config = dict(
    n_head=2,
    head_dim=32,
    vocab_size=4611,
    rope_base=1510.0,
    rope_fraction=1.0,
    parallel_block=False,
    init='normal',
    init_std_qkv=0.0805,
    init_std_o=0.0172,
    lr=0.0105,
    beta2=0.95,
    lr_head=0.0124,
    decay_fraction=0.701,
    decay_shape='linear',
    steps=3651,
)
Each number is 128 + 32 x the weight over the matrix's rms, rounded and kept within 0 to 255. Layers, rows and columns count from 0. Numbers have three digits each.

# layer 3 attention query, 64x64, rms 0.252, rows 0-63, columns 0-63
110109125154136159145129135126152106141133117144165137126126146124157127172124152133140147141114133105149173122124148118146125138138136130126097139145134165123158126103093163141135151150124139
135133172133122148130092144137112115146113160135078113099123112131114146055133094124087115101129151117156136118095128146119133126127113110104185116139126134119103162123147138118150153126113142
135145166121158101101102095118145142088127147154081154155123148126147165144149130102113097179087109130126128079135136122081125064103074099116158157109158146124111137104101127152114073085156087
142143133083071070131089163135129108081161097100072181162130098130149120197148123106099137092108086148143119139112151129160101108111134104095112070108115165116106145121151107128083180151108159
129141120146090088154144172180156103142135107142143095133143126152105124128131156128105123149091095106141146105178090108137125147114142125123173140108076116178108119135137098116119194122129142
133154100166094107114116114157083103148179127098147123147109116145145156136114103147131107132119191121107123115130072106160140158115123123138151149104133063203143122118146091122182142152136142
077108118135115121142088109155123120112133185166094152126143103158086104090089137104073133104119156123117161151143106140155089106127167094096034143085139146099103087077118106144139074148055145
144157076108104136132056056167161152132123119157109111115128155093130093136114120195149138134141165145108108154160149112173157129137084105112150112166138122133157080151108141181138126160122108
145141097092130140145096132168149109115151132154155127175121126135159098155130175131167123145163104143149161151135151066127108121132155137109137099150130176097088103136148141070114151073114154
122120158146196071185153111121109150109125052137081150094149102135134121133150176203084126124120100152126129122125113152158106139118169181111096084149078141127104099090096191131100127136097170
112135098094102083095088105080157091125105147166081192155122125121123114119106127097152078066160113128125138144141156141216066058115107097050094048123183163078097162128166154165085141063178128
115107137150083085077177096116174122125195120153114138115149046106106102125083200158118148127100100112161089120101120142073138151185119124118141100136146088086166197081122120158155181070127055
176041060099136101100181119138165145058104128121167180093115099127111124107143132198135148054187146055020101168133157122122099163061167118088068109145136129129163127095113109101140081087159122
114130086139051136092113086086100085126087119141092106111084196164077128079083092133104174128118157089097133130027091080190170116247187106031132138153104135138105164123123177136108127152144133
091160146154097142104188192107135048126155114117071162138124169194099166094082070149091153078041140121106141104180124077090194163190116115090099166121143090109140099137069031156123108157063140
159120128141105122108117147134176170191122144102106138183143072105181093138170156122153195125004074013153187185171082117075092219156123083121097171124149142112175136179120168080109205049170173
136142151053143088117119135126113165106132174110082138182123112126138159156122095131103107105067113144157130131097129145107124111154063136092180114129128176105103145099109109112085146130131100
117115138172114130155184144129116107148120113110137124073119121120152102095135134136156150129171152121126164140112132123137126148135152133145100151138108083147171117126121114110173131110111155
148142171114119162096126129107074143135141124131141191163109112140100180142130076043079127142146117139190107122069136174104104147128152116136111095123123111121124166167171101129139096161111153
185145096086113090152094175192094157164109119125125113129111104099142136103144122159121128076136113106128119153130103111118138094124125123115142129118093139141108118148121089073085159142147155
145119147218171112168161159069116135087141127120114091076146125165140129112169096191076175113151118144062139160135127145133104195099203074154078131144137104138112072075126110125153176121111118
139091093130156085172152091144108174126139180077209091091083144126123133078115162116145152104177153082111164148115132121135144168118152123143080173154107152157145071114160120106154120105108128
117234181167137136151117120180095143106166114093123136117136070160159143168140120151129116112095087155091121094107081136125114156136176139159066117106078102110132073144169133104147140159105118
149099116139060060124112115079172141084167137172084097123133045133114162144150129101120112104077119133133125088111157138165107131134115096107115116092103158154144184065154147164127109170177090
102126150143142098111078136156139104155108171127114143075175140101148108131154174129154147100126140106134116081159134110100149176144155151124163148121107086149177134166133146176168146112130139
155135176193118126156086168157156127102166160170125179198080139190112166197146141015130118163073108148116111113116165146123102091147122085155108143092088126110165113150181108132140137109072122
122139160117168100153114190130109083109136075109079154164164165165136117159170119136132159120066099167117122108152113134146155138186146169141168128130098136105105146079159110113135177133123144
120146109104163089125139144131145115164106139120160123126120140086103072159101097153120202098090140056156133097117157132090140093166116107103137074163167153083135114135171147120113075053151157
141124161157095186139116158037113054061171138161032140163104134152135141137150128144128134139158133164137136117098185132163107076173169137102181122106194188068105149110167160145100101102133093
087148175162135121151122142119149160103154136122139143093123121115139122140147171167139102127155115097140118118149156130021110188119089102135163141100108101137124129128196155116149149043126132
126138121125118120131180149097157059182103116093104186183159146178097146137072000124144110117038105111078098152117132156125160132188173175138137116121135169137083146186150196189098195096104115
122107156166117179107159103137105161114101088140111127129196182181094090156116152152072151092158132092176135085123134158135131131062187106088125135126116121165082112133053128183080028152114149
138145134100160136116133131088109104087098080115108130085087126111074058105114093139111132103175138150175143132114102098148151162163138093136131129102144098124119106126143161190124130118147132
105114123149098102186181140187119171173129160139119154145116147163118109182042118190112099196087183182101112107163103198154096119117148145115120076135013171139112147079096130143141164121145123
152152126139105137109177158164169116125166139156155076130138126133133139140131151083143139096074111125099122090133075119129122100135163146110127170135131104156134109028101093094107097167129089
163088124167130092106079121105101099088167112128134114163114080102128157108134130105126122071120082075150174153089162137148136157115108113092103130117157142121090153108180088102131204125128076
106098123088126135146101099122097130089130114101163124117112147142111087086131190173125089079175164182127103118158172134114091158099133064146071122111118149121120122132136134130114117150135047
136148134088126131102128171177129174172155150096133118173105130127189204115112107088057118163138124088182147123146087124069106099091126157154199182113100145122143151138124083103132109189146145
102164153199170146200138089072157142129163146211153102063117089162165097161140137194155119056130118144123147137145117116135117136125094087147063134122106095097134155138123120107122127082094126
141126160146195150092045080122140130108127121103130118101095116120148081141089122117132064110066185113140120118137157106166079103112094154134091100108090105056159072177154101102128125166154138
144114134158150102151082145141121144062105111105140173147115152084184116117138134183122140076174120151118131139128124157141136192130111098104085104156174122122105118181181144070127094059154128
157139134186151114124115139126089164136156113067134132134148080175172124150184135117133156123183153197157070080147117154090068155143123152172090115148145090146112175127102112129120153103129115
154183122153131205117134117165117170123115128068122074067086082104150161164197080110122118116112179125178170115142134133111157093184088125178103181083107112156127109169076101112138119147103098
108074142083133184133157139096154175164148081141154118119132111055087142092039131127126112085093148125143135175118122106162065184169166193144108148107129124129117155178109196060120116090144139
146106179150203115104126147114165146086100078120086116065167000100102100061106108115071163148142116150140098138148123139120125132101132094136169095086155121151122135133166140152039091151190159
149152066133139168131148090128128117156184146064063099140123121059059136141176252129154118147189142065179148123122132136167065163155215165095123085153121151101089127219151162162126190082107119
146145121082111140103186032173132107081096096198090129088107176115058137154057070185154089100173117136125124127115120112199150095110178070033190120148143113101055114129151193140117121121118186
126114097134155173145139104065033143098171191081194120160112193127114147121134109165090107187183123081149053085069164151131169151058151185090167113150149083149118134100127135141183077132160068
102105040140142164137128100116111106111080087153165152111152169155111118129160108129115099125149087117103134101175146102151116142085104078083166063121124136144131114071039115161116130134162133
160166166152134145130159151090153065072121097108119076085123111151125099118123175116113171098130140125124134125112129128131151155177122179153166149146152081135121141027091133144130088087156125
123140140215076137103123131157083164128151110115097093083142173134162093176128084100066080176129130126116096096139178223163123122114113151121116170124144126141140127110163099120152101179097115
113119141166115162126118137082131162069104118200128188130122122075160090155081099148148123107158139130149119117099086122117126145131089072124098110126134112155125138113107148137142138122153132
137164113087146131170103160186159139114142052130163118143112110153035081098087151088176122124072144123136171163113111140157180132154141155114073117122080133130115193086098092123120104126128072
097161116132130178114116183130095207096126136179117130120141164084119100129146135108105123127176191163120122097128152131084079128113090099138115116124115153143135135143119122125129111127134123
091097124191119142126116095129052091115127074114124144131154097151174113158131150211141101152118106179114136106085080145158162194141090134144101137135158093115131161084109129161135131122069116
107099129074089072194150145165121161085160135110129144123079125125127106131098089186127113084153156090146137154091145093126161160154160137139103097146105183100120121173138087118168097162205198
145134114177153190126146140071155126164156100100107117131089190170093127087126150132130163096134109135069135141087070100201170087164127150160091155139152125099096176178106099150123131114136069
109079137183129140075132133094134148128138164170112131089123165083128129106096185137107128089161188163164157138071131112070158164198111111197130198153163150128150161203136112116122110150080115
126181123110162104129119167189121149159080084147137189082140134149149112166160128068165076097143082079149132100127141186134165129132142120057203132133088150108113120156166163091145126149167162
102115040137091080125117181154111117069096135165171177134142141103119065092209072124091118162133108075067081099056133075106143090132093088082112125131121188126085112132052111060194117046148110
138141137107121145075146178138195114177153093135129120133142139130136171123148087136124100107144120110181094157173080127167100111050082120120160076178141083123173107118056176115087042041154151
101111108169166106155166154189109084090133125156132126159145086196097152141126094092124058141081133156131106133154111126166130178116197156191167109174126147124173130089117046113155179094156127
065145174119144133072167136166106130103107081134092136096139189139103155110070133169102076102066122057067145067215079106129145144146071096127084090146092104144138161142145115167087182146115137
090117189094152073146177148130113095105183132109125126142163087049089084123083154107152175131117103171184109106142110111082159139151094152161162137126111075145044095126157078143126192114141116
# layer 3 attention key, 64x64, rms 0.266, rows 0-63, columns 0-63
067157145112111130093181122167171140108122124108079150095121127093123144081106157180106155063155150107090131148114112116155132081098135137084163163101123134134123143173151112129119095076123133
138133087137100141119132110109126111100156117111130136113103146160090132133144178121130111167106135130148149128108138153132127150151113152157120145140145117112155140097146155137133131121103127
157137113093160111181127124153090131175132091141158142135145110077101096163082137113208107174133092144106184142162134143146124185134115134171142116157099134120123122126101111092148177152145131
141129125127188188137090135182134147120173132079162110099147121110128098161109180108161130133148146135154149162130195139077102184153139101158151152141147117097113109148139162115175099175151107
110128093075124155103077078175148116116144138155133132123128121098135131087095167124164130087137182089129111149150126070153132099137124138141133099108107133097153131145119143128161127096097127
108140175167102170087141131141139103125110104122043061104109083169098168108086137166089137094099157160075143162125074094127144117096098121116161142138150092153124195111119170161102116079123099
088095179115165152148096096132057122104098155125137147121150128106135106111150224117159104133130200146216130145161215156053091114151145132152109128085147156104118129086146119180169077131100100
147147055128188110183120114159158099117106105099159172167159143172156144113086146171164156143084111151105183158156077134198162131171098159114171077167157113167103094153084114136080125121093121
147073138085134201129113109160122060105134136133147123112120130081143099120113110210148183082121146117202150104109148095116146120123136141132177097156125140107113150114105094055116204136103131
137143249128183094150140090105087146124138117114042111114146064135077150132125139151145101081137129094146076149116150157122131182143134135195092147210163111152128129121133209152149246108104101
132121062082157141198137148176122174122100133084179151189184151125122092153163145136162104108123115117124134105175170142165087121120078102158097122124069146144124115150085140148111099065190168
055115126118137106144209155050106121138224130071085099136120157125136140076121102114104153117162116121061136100098107100106151182120124083154094129159106134146169135167109125162186134110103103
172068123088116184132115104138110152122121118121145145123150128171118137199119148145084103154123145142119169103133171153150083192145155102137151153149107126179156120118060085189160071130155152
072112106094149134089124170110080124100102143154150112163100174109117146109113147167091114076148095125109200078131156135144116113138086088128174120094187167120175125113093181094149111108100137
118148109169133148142101129125151102116136153152124126144188102146114125122127164179095127149074122142064136119181087132110165124088118129145096118114141100091179043066115105155192148094103086
096081133151157139128183110066164130087166162125138166146143136105160129155103083103121140155120113119112111111131107168106130150099117091057121118076073107092123146145145131089041196129119148
157145138125157145121159158121111138154105122131122134123171103097125120102097141104154093146148121107061136155164120120125135152115119102155139088151120146121101098137110102114150115132127109
088098142119102139106114139144163150121148164095092128118097144168098134078142107162105160070122148149203145127114128124135115067137140137110110124121153125092131178121156158104111146142112108
140133093135137128148119078085143100098081140126145146113115172139099153155154186154110119134092137162133135114152093121126129117111126135122089183142153157112149127128086126176092115128152157
145136105116105103142061121156141115071130130133112115118117092178133160165132140145122130165106107122163096147124119093136139142151153100132072106126140141124172095097158125130131205145136155
128126155160127039157148186132091143080117104120136093113136129147189102106157127075074091186092092134128076121165142097054114146146216088111108173117054143159148073126121101125134169156096144
122143142176121106189115134161080108139072162119160112111132088096214134117120146131123125110076176099117136117139103112053114081118093159110133151047100153153141137127131093136156092129109161
093190185160150113080093167134110161089132108100111088086113104146186147102151106154116119107138134146115092186169114098116127110166143121188103150112149161098148044141163139161109116129111145
104082104137145089173120098137109083116172117138124129191123099200142111147139143142106098108131091185139174104148152143177062129168135074149108084123132131179131151140104129129163076102142147
109198161169086118096099211146128088168125148165085141077108137100060106102148146094135115133133176112136150115117149142086160123149156137085173122067119116153152107173152175148155172126121145
137149204204171134158141153111170098060127187154087166118136119183081143140139163092143137079059132109107132094113124100091156139125119120123122186162182182106138088084188112149191169115181122
156166163106082113099107196153109129141112111171097105117141173103089103182109176140124132173117093093129127102089123116062137114128134117102135149104139112154086121074145132106112207135141102
127110136072116180133142119134079156188085084064167125090132196143090129133143128125155163150140162082121109078128209125132154069065085100090124079141153125081152074182114124079130087179161148
142103125185138111154141094164154135058183113087066109179140076103120082108127150155136098129134103176126126099144096159118091127112153155117088162156179179066193147102090153126144105085161111
138162100101120112167070110105161154122148150077114168168085113157115075126107169115175108143148092156121190111121143060151091162093094139165044126148157128125169120177209173074162165112090125
153132087075103163120094116111138102136122135050142151070071140182129147173121153101098160135146077123074207129068177156205107116088131134066122119176165053129169056188220155157130150119115163
115110138139049116084130094068037187148079106143090076121197154055112061111107133144140063125164136129129118085171050209093137084096171114051143132112086160087128096176103122141108087181064124
106156177144165164164137097167096133149151140166103129130102170117137110118092213137126157163103137125148142146148154118162128110105193145105086166122115131109114155102169119073122131164149094
157105148131092160140115112128154148136118133119130156153145079154089127077153069143183100091123115124110114135127130105123114123149148084146114139096127087142133182167155109111114126104146080
153118100124140154137137139083153104109141138099181123136135106109090159105137116145154105103143102107169127137119127091145093133113107140174093123135108151113104121155145158143142145078109125
128116128101146083146152157115164163154157119137151121132108125164091172166076216158137128154121148122185131153139113154158123144106124162106117127148135140124122128074150151129117168129086114
093097126064158132133179081113064084120097134137107148135116141118166168142108167110122113157179174145167138136111164149145157149124209116075130083141089182099107125084124161101117124156115197
112176081137134180149125166139141139119173122095165156160130096156122118159104118128165110136180085133127082153107147088120084146141092130178122103105076146105093158159145084077102111160177082
153141093101186168079098160091116157127103079095144119133100146188101087145157112093088167130157147144183127122190166114101107121128160185164141084097089154086116164102141126087092111086140172
114097075133122128162181194131196128126155126107165176134101109135117116141197134120144163226182092133175036159107171128102117136181086153080140072093145123087085130153080115109107111058132151
157137152157109120158145193127122126175094059169090110144133093186155174161052150092074156150055125148117212087079087137142107157139161133103146127114127136146143172079095114129123195094102151
120194111116177162097104086130116100149095123114125079056137142120151104083118083119141122138166160080077076102079184094110105130154144135085188111085159089159145135106075136114142101174128083
111122152178105145127137123071115130082155169166088078123136125179135174098149053140118119125145094100119086126103153059082163162128151136162151196137120035137099167081136116069122123131188118
171139099116150151123139092085137198204126089174178138081098109113130165087140092119077176172062105137136094168108140110083130153172098108072064079098144155163151179100191061103125122158127145
133135175139078111156136125185085107156180120129151055132100157100177152139146147096037076177106083095106173138128126189131079137129147115086115171164100086132160112149112204057134121158102173
142102119135102174162138090104194166120187108194113146140174150098177157091084157143143093201120092144124171120174143170205048144121154168101116235156122159094177122153166165169084137117122119
095144065117124118041170127057085163199051119160112136157157169140074068115102166143135164158072132090179118121165125116056148122156110122087065154118124144119152150140100134134115067104105184
157080112208162120089095079152098144167112052135137069083202143118048107130076123172140070073147106137132116124089104128144117140078153097122119128146132201152073134101066172173147158139147212
116162142107150116116127120125142119170165086174125092138087119121121085106136147096133166144168146131132123129141155125098139117110162121105090150118169139141143141174120130120098129163100135
134122172086088130121144153102079103089157173136099151168132102118123165149093105122135082128142135135172146112064137122059160152106136194136121144132134112126095087168140139117171112130106164
135183075045138109142131145111133081118120137111187150155096121179117124132148112126132085133155173119108095135088162123125161159169059102112117076114037115094099154096089107131146117112151176
187123117078133142116107134089094158165115066123147153155114180130122090114077110115123109139126137082124144114113196128158122119127185143065115098071155100117141159023125107128093132162156096
147026153158121153119097139103077078078116127149110142181146119115153159080100072123106104118137118126187160130149116157127124081075141120137119141103148119121127098148177119103123166156122127
169139082096096067119102155104151154208129084102154126137103091156115145129096115125112144109124141110091146142133127096127091166135105117097127151103158126135125166107115081103098103149142078
085197160152229136111130139085181138111127143129081096146150120116136106126130099118118144111160143142143117126088108119098121164182073133090131130109114075142145142209168054136101074199109163
184125165164147125166108110129083145132107112143166123176205096094154102092100156184134086118121143147182178140113168171108162112122201169099144132133129101097120125077120071102127074189127203
127063121138202175140195121109086123138174137133093131124156072086124104148089143157156083113141126178199153087105113190157105167068136130169112110137146077143141075181138142107150109152116166
128214112149142112102093109142156102114130199052140136128132225132138171089117179127103184125079128122094128105170147087127157118156136121141127139082110167097136130127174152136125051127101120
111142141083095101105120187197121149122095127159137169105127102127110121118087105135133102141139082105099087127179117113132142082132125162166110171119132080132130166124069098174096144172138163
201105063161093095151107160104135127106077087081184121137131097106215136098149114167143098109140142100134170098136174132107110112076190120136122240159213168213042153076073115148097143137076045
072115108145178150188177209157043114132188117016115121203175091119172132106113151083102140116142091171121164155156122219131139165095153083089121160159155144151125135112058084117121116124131136
126205106161107064102127186089148093116062069094096058145105145119119120158149164135071138128177133106165086054077118146090165094149152185063133121065087140158145142130175161176120073126124124
078169104164093163187170133068179116108157124125151107142147086048070125181101174152142094208185081093139120123077137134139250151160062139128077139153125114083194080168155170114182115108083120
128118088091165168124120107099152124204150116158078146088079115146119143132172135111173157084179137116089142207166124048139202092108161123185145112159158115092153065124089141108129166168043126
# layer 3 attention value, 64x64, rms 0.293, rows 0-42, columns 0-63
114127104125152159110087081107122109109104140116159116152130143128174148120148167142113165153126152138136154102133107123177114096122130102080154086125184115105149081131140148113109135089070217
071115110152155129108158141101108141110168105137167174113150124135112133195136123081105161146175135172076106067116140141173137122124119119097151091128114165129144111116135167179109134178144159
136103183114158184172112119146121119193139153130096150119140120129170135133148109136118121119120120114153139175145089072110084116150113129154154129121085130096042142160113061088163106117130138
117106125133137103158114082177170123143095117127144127145147068110187197138180114110083147121073135069137153141071151111084107130151126104154117203150127119153117153134101104160142126153191138
129133126174157150137103117170085123088125109140122132156119180157132130154154110121097095085131139133091130104119138110133091126169163111185111147117067137136131088157119150111146062117123149
137066122152139156102119149122144110104163158129112078105106139109114130139133119125057105146130140136059121101129089107110130103116154136093110121131089140157141167150149083146107132128145161
155128114149197075175128092150184133087126124151199087177128143137123127123164107126167153110182121100134089139177132081132154135112094108126161158168209156159080097112107090175174133188162090
146152100168110106131148146091165058175143119123088110142145110143143134092195093112117133161207144118123119111136126105133149143132089167174132155144123129165107142179112086174130098119146133
124118101133115176118111095153163146139116150111119138093111082146202113105139143145108125162072148103169098115121134103099132097112140169146126105153133172163163147141120117144116118115095173
188145114184144093142168109134192137080155160143110145051141099168129132081149116111115110101135160156128133169087108093093137123131178156071070155124152082129099132123061090139155159132090189
111079126127132128148146194095064116126095111104142132196140146100142111123154157107117166123085070171128184076133100148151151134098170059130116104106092120126175133166089121104180148101102096
132108151123106175153088142101093144157099132154174108138122173145091096159146132095080115165146088120125104062155172181094123133116095156088160112055079076086218061112123155137104162099081135
094081099124133150145197124089071167133081122117124103128114131123183119138160118146084136140164098115152152119185195169138089118124113148127114177141094165150132145048054133122060075142097156
126152127121150139167147092098106124137133078119125097107094149163124100109166117161122121110144108154130136134124103128120121194118166168151108152192171140131115108153155119132136079131149160
122152190157209134085135155152154123167123136179155135132145154163134116135107176156179062113124145149077158156161129139143159113154136104151142115121121079127164141172073151139129092127148077
123088167125123167145099130096097127133130184120130129121125126174111109089145126089188178104111144116079157147105118094168146159151131172109099099106092132127117128140104127115142094143123135
185170096138114097144110129153111114140159131143118098146117109150065174071157124097139152155095120110157080178120107082087132133164173145147133189172151145166092145070134068103164142142155130
071106103123063131126073116119124182140121137176138114110120094131153149124118141062129079181148101127151094093131108184122146166130136106083106109104162161076149053127182131116131103140090159
144142152134163104109123138112102167198089170124069147125114062150139077142139137177141187066122112110174131157111151183104134092088076087135091168131136103174110109149126087134152077129106185
175132150176137168140180157181209071075163111167090178085132069187133170092151130101133143144120130087175083134077123057129128116151143148187100176139127140147051144106176101096150087120177104
106139138096095135133171137106093124128139152150169145118090116147092164130090081148101124189107122192095150101134139113176100146128063101123135122138163115113159107134137154148120127089144094
115139128180147123136177138122115130127129144144080103129152164097188086118195120127130153143127093155118106115136109135104157132105116097187103139112144108171127123147156152136149137134172091
154173145148192186160102077081106128135097118097131112091110122117123111184143070177141126136111061184148160131093086128119160129135103125110136153137122149101118139136119126145114134122135154
140091122151111133095127096104112111162139126073113130131095175170118130083134095117143171191133136151199107125173053095099125147142114126153109125158087141054187112152152144108137105121120159
114157129157109128173141103100128122127130068133126097143143104096180161090130146105188144147119117120132087089130120117080129155117128170120145165126122154140141127165140082145140139088116192
090161155114148158120130124122081155101093098132088086133110159045076119125135073066177100174108184114111115084134133137122124111141123143107156086156117156105152119165147138112143149170086129
099150142134157114124107118124096144107149098106131147146157139120154094090062125087090144158115095100065149115125096109127109113110114103122141123119158132085241118112154105084129143158113154
129103071135097093104149177090120131093097071133128130134151147055140115149133162151140104131126178139102175124124107147110121143137146121110130106151134157128151077067141181107189084115163139
164106162179145169163111122180143045168115130140090072103153082127143113120174149133114148069100120167134117173152160106167136155142128128172110165154187090184113133084101126151167091122115073
103128157088140152104111098156116148148143143126154062117111160167096117111109072154124125114150102157145124178099156104128125083131110160091139159127111145147131141180146156093130120084134165
070088130108122143107098128080110156079126122164138133129103105204121110145075121138103137181109130213067123107111134158085140129173163094132126104099109094049173109145141128124080094099095126
118146150076126145116129176127170174151150171091170210111125195127175134122155093122107116147108102134095151108125186184117121103141136095109136085053087102150140097111105114141108094114133100
137073124097072132148156119100067178064119067150125104163090084144181193107102081131164125214128102114109157102138135070150097176100141102133129202158105129115133123086114147118153195154136139
126135139093118162164200120161074094229130155153114081117084178137183088122166106167161152092121173221171103106119127133181115147105140095088117122179112186152085107144199144159108116142090153
155136087124140153193105135161103156041146130148172161127122056123178145119119055108108090062077140119108162133137150115107119108111145041140145123094126085183080195110091097125121120097141165
073136108152144088184105128147174107149155107121107141167099143124146153146171154099124127161152083151113056182174077122099119072204100112156193066075120168121174089154193153163159091117097155
113020111183075203160151148134119110133073154123134120141163083080190160132158112066103142151013121125134152126096173145141137132174146091120055158072156076170110156093091150165137202154106065
080141137050132107163112142131147087104161111093133083180103198097177132136124121086130107125160130153155118160122119113126190064157103102068172071132166183150087108091166104127125168137090114
163120042126169111104139188051162091148124124100090131169134083146097086153183140165127115032153144138097112114146109153042167073122084111157073196121171165120104132178092153127101099066077126
103105085121174101155176156103157152166134057196221190171129138119063122154112116131166089154085097110100158112200103155116130155129064141126137169110125123157131074124084138151128158046136099
124093059107084099161147055142124130061095087126087120089144105130114087153192096102147082089217184134118038174114128111108134138141099191078179104148189139107091153108118103125087141111119148
166077149088130140112089134090131082192148213120136139118126156131127118137111075143147084105167126176146161155102162077118161139109143180158106038100116074130134106174117207135104134129112142
162111145144113140169206145163145132120083141175104082125125119150110074050115148156134069159128152173132102099125086128054140170137201147154149134150119117126096120062095149107102107083145079
# layer 3 attention output (transposed), 64x64, rms 0.285, rows 0-42, columns 0-63
123106144112111126138134204162129172153151105144119148132082148194130124178129196076169103157186080145125095090136117120095102171125095153145138071155032152133145131176175117147119148116118128
116097136160102145123143139069148161077115153177099122104115175119112123106094186181103147100136171144168148107135143134132114165072146109097124133137154118158110180155137107097139168124115091
174159074088054070147127117101171072108146104070107152140124107083097143115155137105154120080098115104064123159081114209161100166089099200122119115110134092072175122095150115138119094106144105
120112129082138115135124115161128105131168084113087089130173174152097094082071175158133141096105137126114144169109116138136185124164105120064049105099124104105090086134170193155158095134094098
053159184092101063111102175142162111171113158116138114121217087111140102132146140095144166146086129189113125113152156165086109131128084157114124130090145059146112176156190154167113147135132096
059157088095044132146134070080163179075082096164114143134145104152125153112150188156133161107109104156142174147148128126155111119162117149191107106191116169129118120102110174124099129178139106
163097102163127160076149161122159067160177157115053161155157111127170133104140172151123100156088161083156123142120128129098130108099155182097117156113095152139168154156114100083164148116056125
134082126160091137188086093119150083163134162176071134153128145155091114200130149114107165115058118158106161134112072142165112135133108115124123132126167144080148108096057104141110174111106105
116151147098148098170118130112138103166123084146091112187089157146057125098157135088162154176156056161112117168100085068145159153187137136127167140188096147118141115158202152135198146151127141
114131150049143165139149132097047106167152111148132056158111121092072124160037160103142125173062146145168135078151071158180111078135111118171148065182101157115126113126167088114099153140145104
104094106072121120145115105187157140032096175108105171078162149105164119115157119157096179144162144058077154132134128154045080131114129180096107100159144147120141109091146108132118131157119177
137105117134165090123083153174166183078099153166129110146130092087155156162110173146145087102126116135111178106161189122113120063123150095133114148169112139157100160103116127150188086095184053
074160087138075074103128144188141092086232117127103126137123149056113106128128139163134077166097161169114109138170110070118138119134139117179127131052119170108128070129102148155179201151171080
134116088152128122117086145154146129150121149117113119162133116116160121164105109105168110123097134088097148102153127058134095097122117142120118120098105117160132160143151124071127196179102098
151120129126098131166149138086065126127159151104148082194157161150191142136143075128100148102101099118146133168122136179105094197132103166146134185194194115162127122125161155124128142080086109
105112140084099138120054158125142128123107044082131112136146113155107103168133146144090137100099134098182129091129112125092072160087102108124109127143116129141083136173077070105090076148189137
144105154123109193121158126119115062138110131134110142085140126139139122091157131096122096107089120071097145125070172110187168076108117152098081142102103176178113129131127135194148142155188124
147120128147194128141114118105138136150141099144114140137124089147127094124129139170122160107201144142119100068087183083198095094115123155113166109180078129124101251190103130139151112123164117
084087161125066113201065120196118120116202132118163076119115107098144125139160124124129096183171151181132144153165084115194100088068130238065138162109139120076112083137135159082131114126137149
134164147147085135159120076046145086228116095117096110162140147111046191116102105113123094109085132109093172110160105160144105119132123151081183086078152071123144119140120183220105104132137165
211166137153112129093072086151125090156092135136148122112112138144175119141140199120119084109198163159125127152122129118110152091121119108114069120140155134188130142091140095140092138145052124
122164094126170141177131107115137091087172151160099079097151113182103130145125089173129086130110138087117152177159059126121144102095106149058160153168078130106111144110101136120093152118104180
149111098112140102137105137131185122105168191128172078151111167156161139124124171133151138112163115109113140139174188127118100110061155111143095112150102073124111047098179101126129157179126110
160172113120146152181082153167152123137112097149116127094150111109151125145146129037138147160150086131118153145061149069135094195153145095137176046151138090192133160134098109157149177157158117
138057073132175103120122147146132132115087141131123124112141160191088149105091097123090076122070158083109133108076124146176132113164152117139093053156104134067156136122133193086159186115157112
135106110125164139077072134128141140146113121107152191054125057145191122116094140149125158098076104126108119097121127106132131196088116091138129172134116129081115119132164121121135158113182158
198125122127127144106122158174138216088106133107192161128141172169152152131152147073208178150110168123145161131147130159140127147123182154095129104152084134152092159134121140217130138167138130
094120109081112152092159094161126158122150174138135134154116115114179180099114081104070163081175114119128102107125108067121132179152130124128096085080107150113078206123139121105123168146109141
105177133115092111130110122137150147146127196110102147183131122139134116130104148160166107100141131009157113174128064150098077041130046115105139183155139119052107102135139121150138156045104136
155122109145115120113163160134158166131106095141170143098116094135157126162211123139100106145110143176115121171094129106131089131116126112159093149120149128133100085077164161145145147137130098
148156123102156122138142127110081169179119114088164151169196169103114091132137165102160118086216125152204158130138174132125080134085104157123107121132167161232075108125134153136146128126156135
128103138106084081180122172147109121035106162130128093148167074158050148130073157138125147105131166142123123136125129085070164161092112117145129158155183127174091189066156120139112040147145137
109099161153113143171114143134086126147144099121116103133081118153158146190164128160153140109146147112162141162144143109100115148116145129135199177176110119128058214156141096110146110110129146
120104082106099109107165141124090137194182135107100095153103174125132063077172075142149161162088154129124121109108152186194135118123165139093110199203158120082139118147150185162131106088141105
153116119140162178172138165174081156130146149129147116128102145122175094128094078110129147119073118108141157120116152120141074155099177091157144115134089093171169171110055080090137206153154117
122154147146125143188128110114086123141144168134181125133108121087125127154118122157145165155078137124147108150149045104095089101129063129115178145112163119112168064093122130144112094111179152
096115131183132123159109166096128114135129194082132097138151128090166149113147067116136151074063180170153127209062127073166122168163106112124086094055160116127068202149124089076108126129119073
141145115100094143146133088114115076153154103030131112161079149140093098113152108123138115164100126088127104157099108119155182079140129199159166138108116097117109136130150098155136159130149120
155191161178199140120117176167179129125112084147167151106147104134121113156153101135122102121095116061039168110094075112135147149121116098121057158166117125138149144198141133175123114090124108
131199088139148079164163209077162154122120115173159191107101131185146124146149110127182138147187140122119124122088078096145113072174063085141138147139134078138100137066114082123158126105121157
101105117122075124163103113211085172034155118122095113111140175095100093162185105101134134149148127100137098136123114147136156141143120131119122123137134107131155184100089161179126132145152152
158095054100103152104113090138154110171123139136156207130098176133118143127136119175119091177094139135123087110071125082144093140128122145089089069152094133127082167140160166137131156071093145
156117128159131071132202130186116151133102116126112129143112166110137079082071158135109151137191140152174102142068109102032167142175200091104110132160142145135128190095123187146126104138130101